Weights of a small GPT-style language model, trained from scratch on English Wikipedia.
Size: 14 layers, width 640, 15 heads of 64, 70.3M parameters.
Each number is 128 + 24 x the weight over its row's rms, rounded and kept within 0 to 255. Layers, rows and columns count from 0. Numbers have three digits each. The size before them is the row's rms in percent of the matrix's.

# q: layer 5 attention query, 960x640, rms 0.0217, rows 694-703, columns 128-255
# k: layer 5 attention key, 960x640, rms 0.0217, rows 694-703, columns 128-255
# v: layer 5 attention value, 960x640, rms 0.0217, rows 640-654, columns 128-255
# o: layer 5 attention output (transposed), 960x640, rms 0.0269, rows 640-653, columns 128-255
q694 096:106160080127117126127143131149158147132134137178102115108139125128142149160159161126134123139106120136163167131066126118117093110122100110107115161116173130085157155106056117138115148146136149100136168165154124098151103152138139140169126159112110137173117095120124133130145109120158127183116129165093167130143144143100125137119136118117083131104122106141126138154103127141118131141154
k694 099:119126114151116152132141114113134168153114125173139167136103133110125116175106106125117089142172119179133165111080106116116127179124097124144117112149137129120128124127128118119116093125154149124126164150171085118146091128166119137107124150136124152132112141171089140130140145104130133209126143139138162106174141137089158126135116133095123113126124122152109120140093135155094146121154
q695 097:116127138121120132131117092165120123105121177110126111140117122121138124105135147106101112117152142158122108107125108106123106150135118150115083097123140125131120173128136127120167129103113135117117170102075118109140120107121139159129139150110081090204141132129124119097162130092129115122131145108113125151090141141063121130210125192096113121151129112125125142107144100127143164077130
k695 096:116117149143132121102089089139153117118109151131154130156085128101159108104111142148115149087135162126137161120113126075141120168133115140112126115132166150126121117159137147103141094086107116162121133107144124110129093079135126111105198123137091153165123133106127112136150147139122119138136137158124129146136111149127116124182098142139136131143147148069124163111186092125115158089125
q696 093:142128143145086122136137136148112143143146123087150147147116105114103123128105118104099123162090123085097131110066117123115101081138137136113048123117136148134116117095142095106154128090134127130154106123141099131156107114155132143129107140131133137134135126088111147123112132107082112084151146145097105181129134162111149128103157148132120143169084148101110122119128146141116127121099
k696 093:115124153155099150132104161144119153161132144097177153157100135150121108129098122164125110162097160078151143114163141159120160104126153155130136143166131161098105064109156102104116156124141144151143132122109138116087111120118181118152119134122121146110117115130099123116142122101127076102122143148188090114137144141122085099093121151116099111144124116127112135108112129146132168139135
q697 094:146129132108127122105130117161112133085134133130083110097124071068154146116130162121139126105143128110065113163130152150142122139131101123116107126091122107113125110137118151147138119150150191099167121168150112226151150106125122114140089104152138140104104143118138158138124128090141153187091108163109101101140138150151107120140123114051111145101075091119139135130121182100127124126156
k697 096:147139117122096139140148159107123168113149126146107153175147077087114143122136096182090109107096115144175088152124171122114115102127110106139152145184109084111150130138130159107097105099123158140118096140137159146158162095148153107131117126157130099135139163119127173118095123139142166155115124104111131124158103133139097121117113108118119116095105106089129097088137149126164119148165
q698 096:170153149138117100107056107078134122104121101109173174145124167087124174119155106090144108118105115116165105167124155131141113128121132106117139138122125042131138121095173107109093111135131098131068140109143161147156124074123121108137107109103140113103161091118118125168085108133143122128133124089080164097092093122100124108131127141164119111144099130158147146122127132159154068137107
k698 097:138139128136138116070112128140160145128118139082142129109163117117139174174137112083116129168149157130121120160157144141148088120137121091103107100089186122154135148111149132085120116134143138118129115133122150148147131125170086097186153129134155150140129129116103104156136130074156073133131130130110111143115126142114110120125162115153115100117125173129168136124118126152172114131116
q699 102:124118133150125160150121134121117103127116121103092103116168139130144139154136144118130162105118067122144156114180153097147131115151117115154136145111131155111137085077123096151142154149135125080101139118145136119119129109147148158125118128142162171085175155112154109109143121137153138083171121137108121113096108126131117140134094113109200139117145134156137146188148090156131153126151
k699 106:104160107132113146140125126126115072138159136137174116142166145105146114168101138094129115079139116136116145119157124125122116134097140115117062176070119149160165115097131100126148156126121154126155152115127116129129091145145130132115076117130143161098112118161106099116121137106156099109131126124107118107107137158152138119082112117154170112122130119154143159148128106152135174165160
q700 097:113118142081124129193167103127141119090099093152098101156124092174107080168167155116171181100142115100132111126127168133096110112126162106104123169122128133141133122145089093126101156118083133132137154102134119162102176126128090112131105170120109146131123101134124117140076117155130137115134119100138124091127146153137117163148142106126140116094110140162131127111143138138106145142174
k700 099:136131139124123109179172107110099131069142104111083136156127107143109124149119107118127152091141132144159122164118165094114094122145111095155121086076128127160112138126165137155119138124117149150128137149130092129156126136146150136102114130094128088139145131135108096128137121123136108111159121105167147149133153165096094150163125107144151113118107076085146149125124114168070124140128
q701 095:118113118124135128133120092161114155115193165120111147112158167171123115106131169107125139130145113126167127099119129161112128106163159159101126141114116124118140151159114102126105146140113138164161132147144146151141180123106134093112131154147092111143101160150145156152133096153126103117106176109122154128111154155126162136166148108156098169118115152150073142126109118129126122156141
k701 104:201086117104115120115128097103071157150129141145125156142097129143131094113114128117127147142150124141123127168126129121088101085160136129128154114122107097121137166161137122177106121096136114153156159179135131108140155146116141105134122145162082096165149121158134140133118147129106134131093152168126113126088124119107138110178134126134095158137118120141160120147120140112126131142088
q702 098:149106118125123174142085137130141130167146086117135102137167157175153133131128111133134129124138115095115131110116159101124078157140108173097148117137131146129164091113134148146104178113107131100121146132132100130117124081116100071127114148139152087085108152148090091117117104175098096066117180198154140111148181141158157171126089110165146103146158118161086104162102138102133131126141
k702 103:125139132169137136158130108110139129179155113120153130108108160166171144121162124118127118126158152136134131151103180122081088204131093120113142122102157141144118140127126093156120134108086130121108114146088103119161103124132114120161078156150149072117133125125117140112127097137108081090115115124116128167124169133156149139132105136164079156148138108167082090119155121126126096135138
q703 093:133141127182161158160128074098113156075065099152098090143142134127090143144094183136109140107131150119107122133145152100143125128122120126131131107101115155124144120095140094133120115106106145139140095137129102126117134082177134121122082126091147133126127148160121134136109183150119103120115124119135161150094106134161164190144152115096130147098152098094143120137139109107066138152105
k703 099:119121128139125110168140125148092092144097157156137108123115114175099146138130131135120110106114165104137143129175151103172152141137175148121149092080118134143119135117104075116145131147123139152144137103141098146090140090158140146107103112100115167127123107118111141169123130122142123119124092136089168146136145136148128179128124147099161142126117102114129109165167095133059108127118
v640 090:148110113089132154186161141067123140088140091122109074118091133100129143149136112123119099140159147155165123066141116112137144133125108113130087105097102119076103142188150145129116143129134137130140122136100108143139122111143153120105068120136135141098107119129168134101153133134098106126108122141112201120145092198124117138147136137151169123116097103139101149092163152145135142147092
o640 097:137117158150085089099131140110100134187130091131121171142163113122115125106091150106105141149093129121137134210153100143152121139136107107146096159158151140106140111074136119142159116121129102139124101137141130070159140114104138122157131141120176126139144138151119132175154137113186135092146131096141080138143158105138165118130098133126111096125142169137139118126111150110123134088158
v641 088:123140127152115134114135118143113120136101156101122170123096114135088117114112114100093082103134108141104088095129114110132146119139118134133117121168101124148115110135122119119102107152154144122119127149102082128104105177127126112105088158093112161135133127103099148130120108114121119123109135101171128112141132078104115083101088160164120120091134145147133118094132125125159095141104
o641 092:157125125147177119112144123128148111163150130165139094115173158126132101141157155141157159152120132109166151114158116118128110147135118172114178170099132109100167116148137115114184126099123133117113112143102127162160112092142085116131178142155130114100122126156134109119113140119136117126113129130129121172129124155121148146139154105150176128149096105098140115121086095168137116151162
v642 086:149108134179104117169114097093133136108105133145083117157121156134142122149125143113135080119136134145107116128142099107111129165087105108175148115095132125096154127143133085143123118114109122120119121140079127130154079121196162109154146099126099136143106180146097134113118159118119149161126154124158129070173115139171148097156149137146181151098151123139134147148127130122105121130103
o642 093:113160132130126136139130167158136132150152145140135144107108119142093139123136139107128146144094160128180175147114134136097100133147129114116114119142107102109069112120098133130151130132118144144110117136128136132103148119131087122133101141131120131123067090119166117130097115122122097147153123100129124148102161152090148165143113155109083150105137137124139123092151152105149136131189
v643 095:125111129115099134146088120148136125129150128135092132146159120146107073109126159163137076126068121108120143111155116107112119118119108131153158139148130122109155126120162133117151126142114127118148145139108079122154157108131165122171105143162139109170118144089150149155097096153200140153162095138147145123103137088125143079134136138146113122159117095111124149142146144151111088150119
o643 097:118151147173148131131161138141135158120081095156170141105117134130113166128128111097100147121099164126141145143117088108120123135080136116070095125119117104110111074139123154144113141163114138138126101111125128121127131131138100132067126118110080157100152108185100146122154146136095126104130109110115130147154117139129146134122103173128121130095123186130156135109102081083159157111131
v644 095:146123123110103108131094113129149084128114117087134100139145080117104124125112129117129120149145109157120130119114154170155078112146152132092099123143123179096127123097113132093128094114122113094148116115099100154160135122126096134127114146174149143150128106150134104132149083188113157141115102175122118111160135173113114076107163113133137143188136129107116120122129126097127147147126
o644 100:139145103144161130102114120155107144123132146126121116155113147146125125153114158137123133140122146159131071140164114109114167180132111114146161142138143094165137138151149147151095139147123143143167131164143133125108110134082148149101136098100127079155124167111130120163177129113193120145109124092160132139128140093111125179168086147142104088128147135134167101112152189143130093108124
v645 090:068136100125163131138137109146141125119133141178139130111152112134109163128102109119108175132128117125152134140191095121119135132108188139105151153117152120103104150145122085114148136142128161169145095132111091200070131122070147152130099141142144137158116102101114157158123172124133087083118144108117087152107188084164135101126146107118143110123069145124140162139090104127146165115062
o645 102:127110162082112119140103122124162113100118106083120142097142129122142105163125155175125091123114168113129120122132124145123124093138081149190146141107138109132155126074158135144093114122157104099097149105131158074162097115164130108148134122145124134122089157146130137131102091151122193142100125126097168122117079161097121146090106133131160131141151115143116162072133110152150092169164
v646 095:112123160128123137122174086149171121140164132157127142134131124098156141101170134102133102082122113104118123122107131089108158107134139131085121108151147073108169136106127130136085092149123097120125104123168114127110126125117070176131111100067104128161192136125134149150129149095099155150121089146153138134093125117066139165166140132122156120152099146131099120112137148121140141111118
o646 096:152140127153106122151138092137118115117115110122146110101158128149121109129121086134131138126157129113134144165140126129110106168168112123178137114120138174140105122143123139113161143094130131120121174137105154095123151136143171085126121135175155067125112134127117125078155150136175103082153128114100137112129154181170108105106147117149116160082127126131132147101144096127201168118111
v647 093:186111119174139123114123092149145136144117123136173138104102117117124125131152149075116141146082108107111108096126111145103146102163154140142113109090134101142126109156107132143078109095145138107136127134124107148138109152128155163149135154133105106090156120149122059158109134085136136132106158099127145130148110137099084167128137096136132151150146109096140113140165138105099097124143
o647 101:121178111113150153121104147117153124125131105119091130174136160166149151109155136156105105144101124147125138140114162146109096155130101129116134138129091135116152104103126122092185095147141096147101124124091144124128134133118121098090161134125135096127119133104154168117115113150143122124170112123109113092135118136123124083097110127149095104109122116115086111143117116112123134144128
v648 093:130116102103106116139120126107111125123146144134138154126138083130104149117121137119176177134130072134139160155108148117106161149114137128146124111104126128118106060126112138141100145155112099112187124139074097090110091139097123140143133138112138144075113121097126142124101100158103113147206179149116161111113152122125113102134080147135112131134160162134160137143091132195075163115175
o648 098:089122161125066108136133112112153143090104150133093077128113145144165111108099117134129155131121158096124148097175106136153079113156110111111079131149150144144162151140145140136124138132116122188100142111147109123103111138139126095111135104133128154114102153171151125124143152112144135101109121100166110171177137131104151129163120134118115157138076134099085116106160133074158127113100
v649 090:146192167093102158120126132127183143096092126111160121095155121124098144118173090157131119121117118134161102123129142122162107158125136144147114140153123164158171151132147110108134129146117116120125116089148144139116168113110122113148152151131158115131115131125122139122159104109093146097118131115168118137142108104131103120123114109126092120193115174160130179119102114144101130082114
o649 093:114148108159128119111095108132114117136119162125105131181136126121165144132104143095131133133170135119139145126176123156113110126111132129096188091117178145110104103139109170185142161114129135105140142132114138125145154163149130125096120130086152130121114132164150098157156144111136118147106108164087140121126139083156133110145139175122095133103158107102105075141110146193175139163125
v650 094:120110136118110144098122179134102117147148119120116140109151062138116164153119117144136080095163120128117099116141112094099142121135132131097136112131131162137100155158145116092084203145161110123125157140141146154095127093145101129141141121066140151096108139103152134147155145118136075156114139140072133079091169159128146113120090142129139104101115137130092147136142144144120113123139
o650 098:105140107159159098151131098126150127137118119122146108142157164082119135159137104169111149143086132145142188148132132152140141147117078091132119130121149150092124098105149181127172098087126161116109101124139103111114109131125160101107144119176149119157128132143135115146087130091165169123156122063161177147137141144122102141111168113107091166156163175141127105141160167107103144144164
v651 092:112118108092103155060122160110079110132088150082111084105086142137133116112128103144125128131104114146101100117130090123131153156132112082120110131171176099152109144135160131125137109127155136088098097156108153125130091089157120117161112136147125146117116134121122133054170106102167111107089150095095163128079161123146119169125118111137133131077134115091148142136108163094136109090162
o651 101:166138122146143114141124126080162118118137117197154145133170120139142149151134174118142117126179111123164139152145092123120078130149112148145152130092110139148089085135121096139094148113063126157144127077142116140109137128125174143111131125121125176141119100123131139169091164126071165154133107162114118117128110117127164117167091145109164117141110160140099128135151132172115131153131
v652 091:088106113160136116153123104117132135136098109142108115127134139138077131110156166097140110145130139142102126150114135111140124095105143128134124094112111119143094105100115108111121139119086152165121135156157149106122125170109133126126095102092117178131107126088123133131116174108182159129113116117097134113135134100090124125153084166124155106133124146104123096104138135128107124102132
o652 095:107147135136116150109119096135132136076141130086141159086139100130152105127117085134155130095119139132169151096092142122118130138140140155118123140119089145098126104160106119142121151102183120131158152138095120153115116105172111149134139167144091127122144143164089130161103088161139116166096146070157127152112160144160112127124127107145108116096118134119127129156137103075138105167139
v653 091:065180136113162127157163128117124153141121133141111135093146138137182175078113132099084126084160094123157142166152118126098132119122142120116137136111136110122105092160182116133141109142100141104133156102119120115132142134142125148132173125100124112099156132106165140077169174106109070102128132100155109128161143117116109104123157151121130096125135129104090172126153160067194125101132
o653 097:149092106140138141153113123145159083127149128141122146153112140161096108146162122127126132129109129125098122125099143084161095138133144120161148089117129154124144142100127131127141129135148115171120138120175162120121095115151129122138092134140150129137090106106124128147079077106128175126134129145114134141131136108102134149123137122165128120109114158158150097127075096166128140110090
v654 088:126135122151137102133127127121146159111143116135124135082094119093160116135113101117102151142096122146108094105126142135138116161124111165145143154141131144106138161105121135169148140103153090110159158142104124104147133151116179163138087150142107100112180118164103130151144105130181130135148106078132099117150109170147169140106151094113152173120126137175176122163121112140147075136160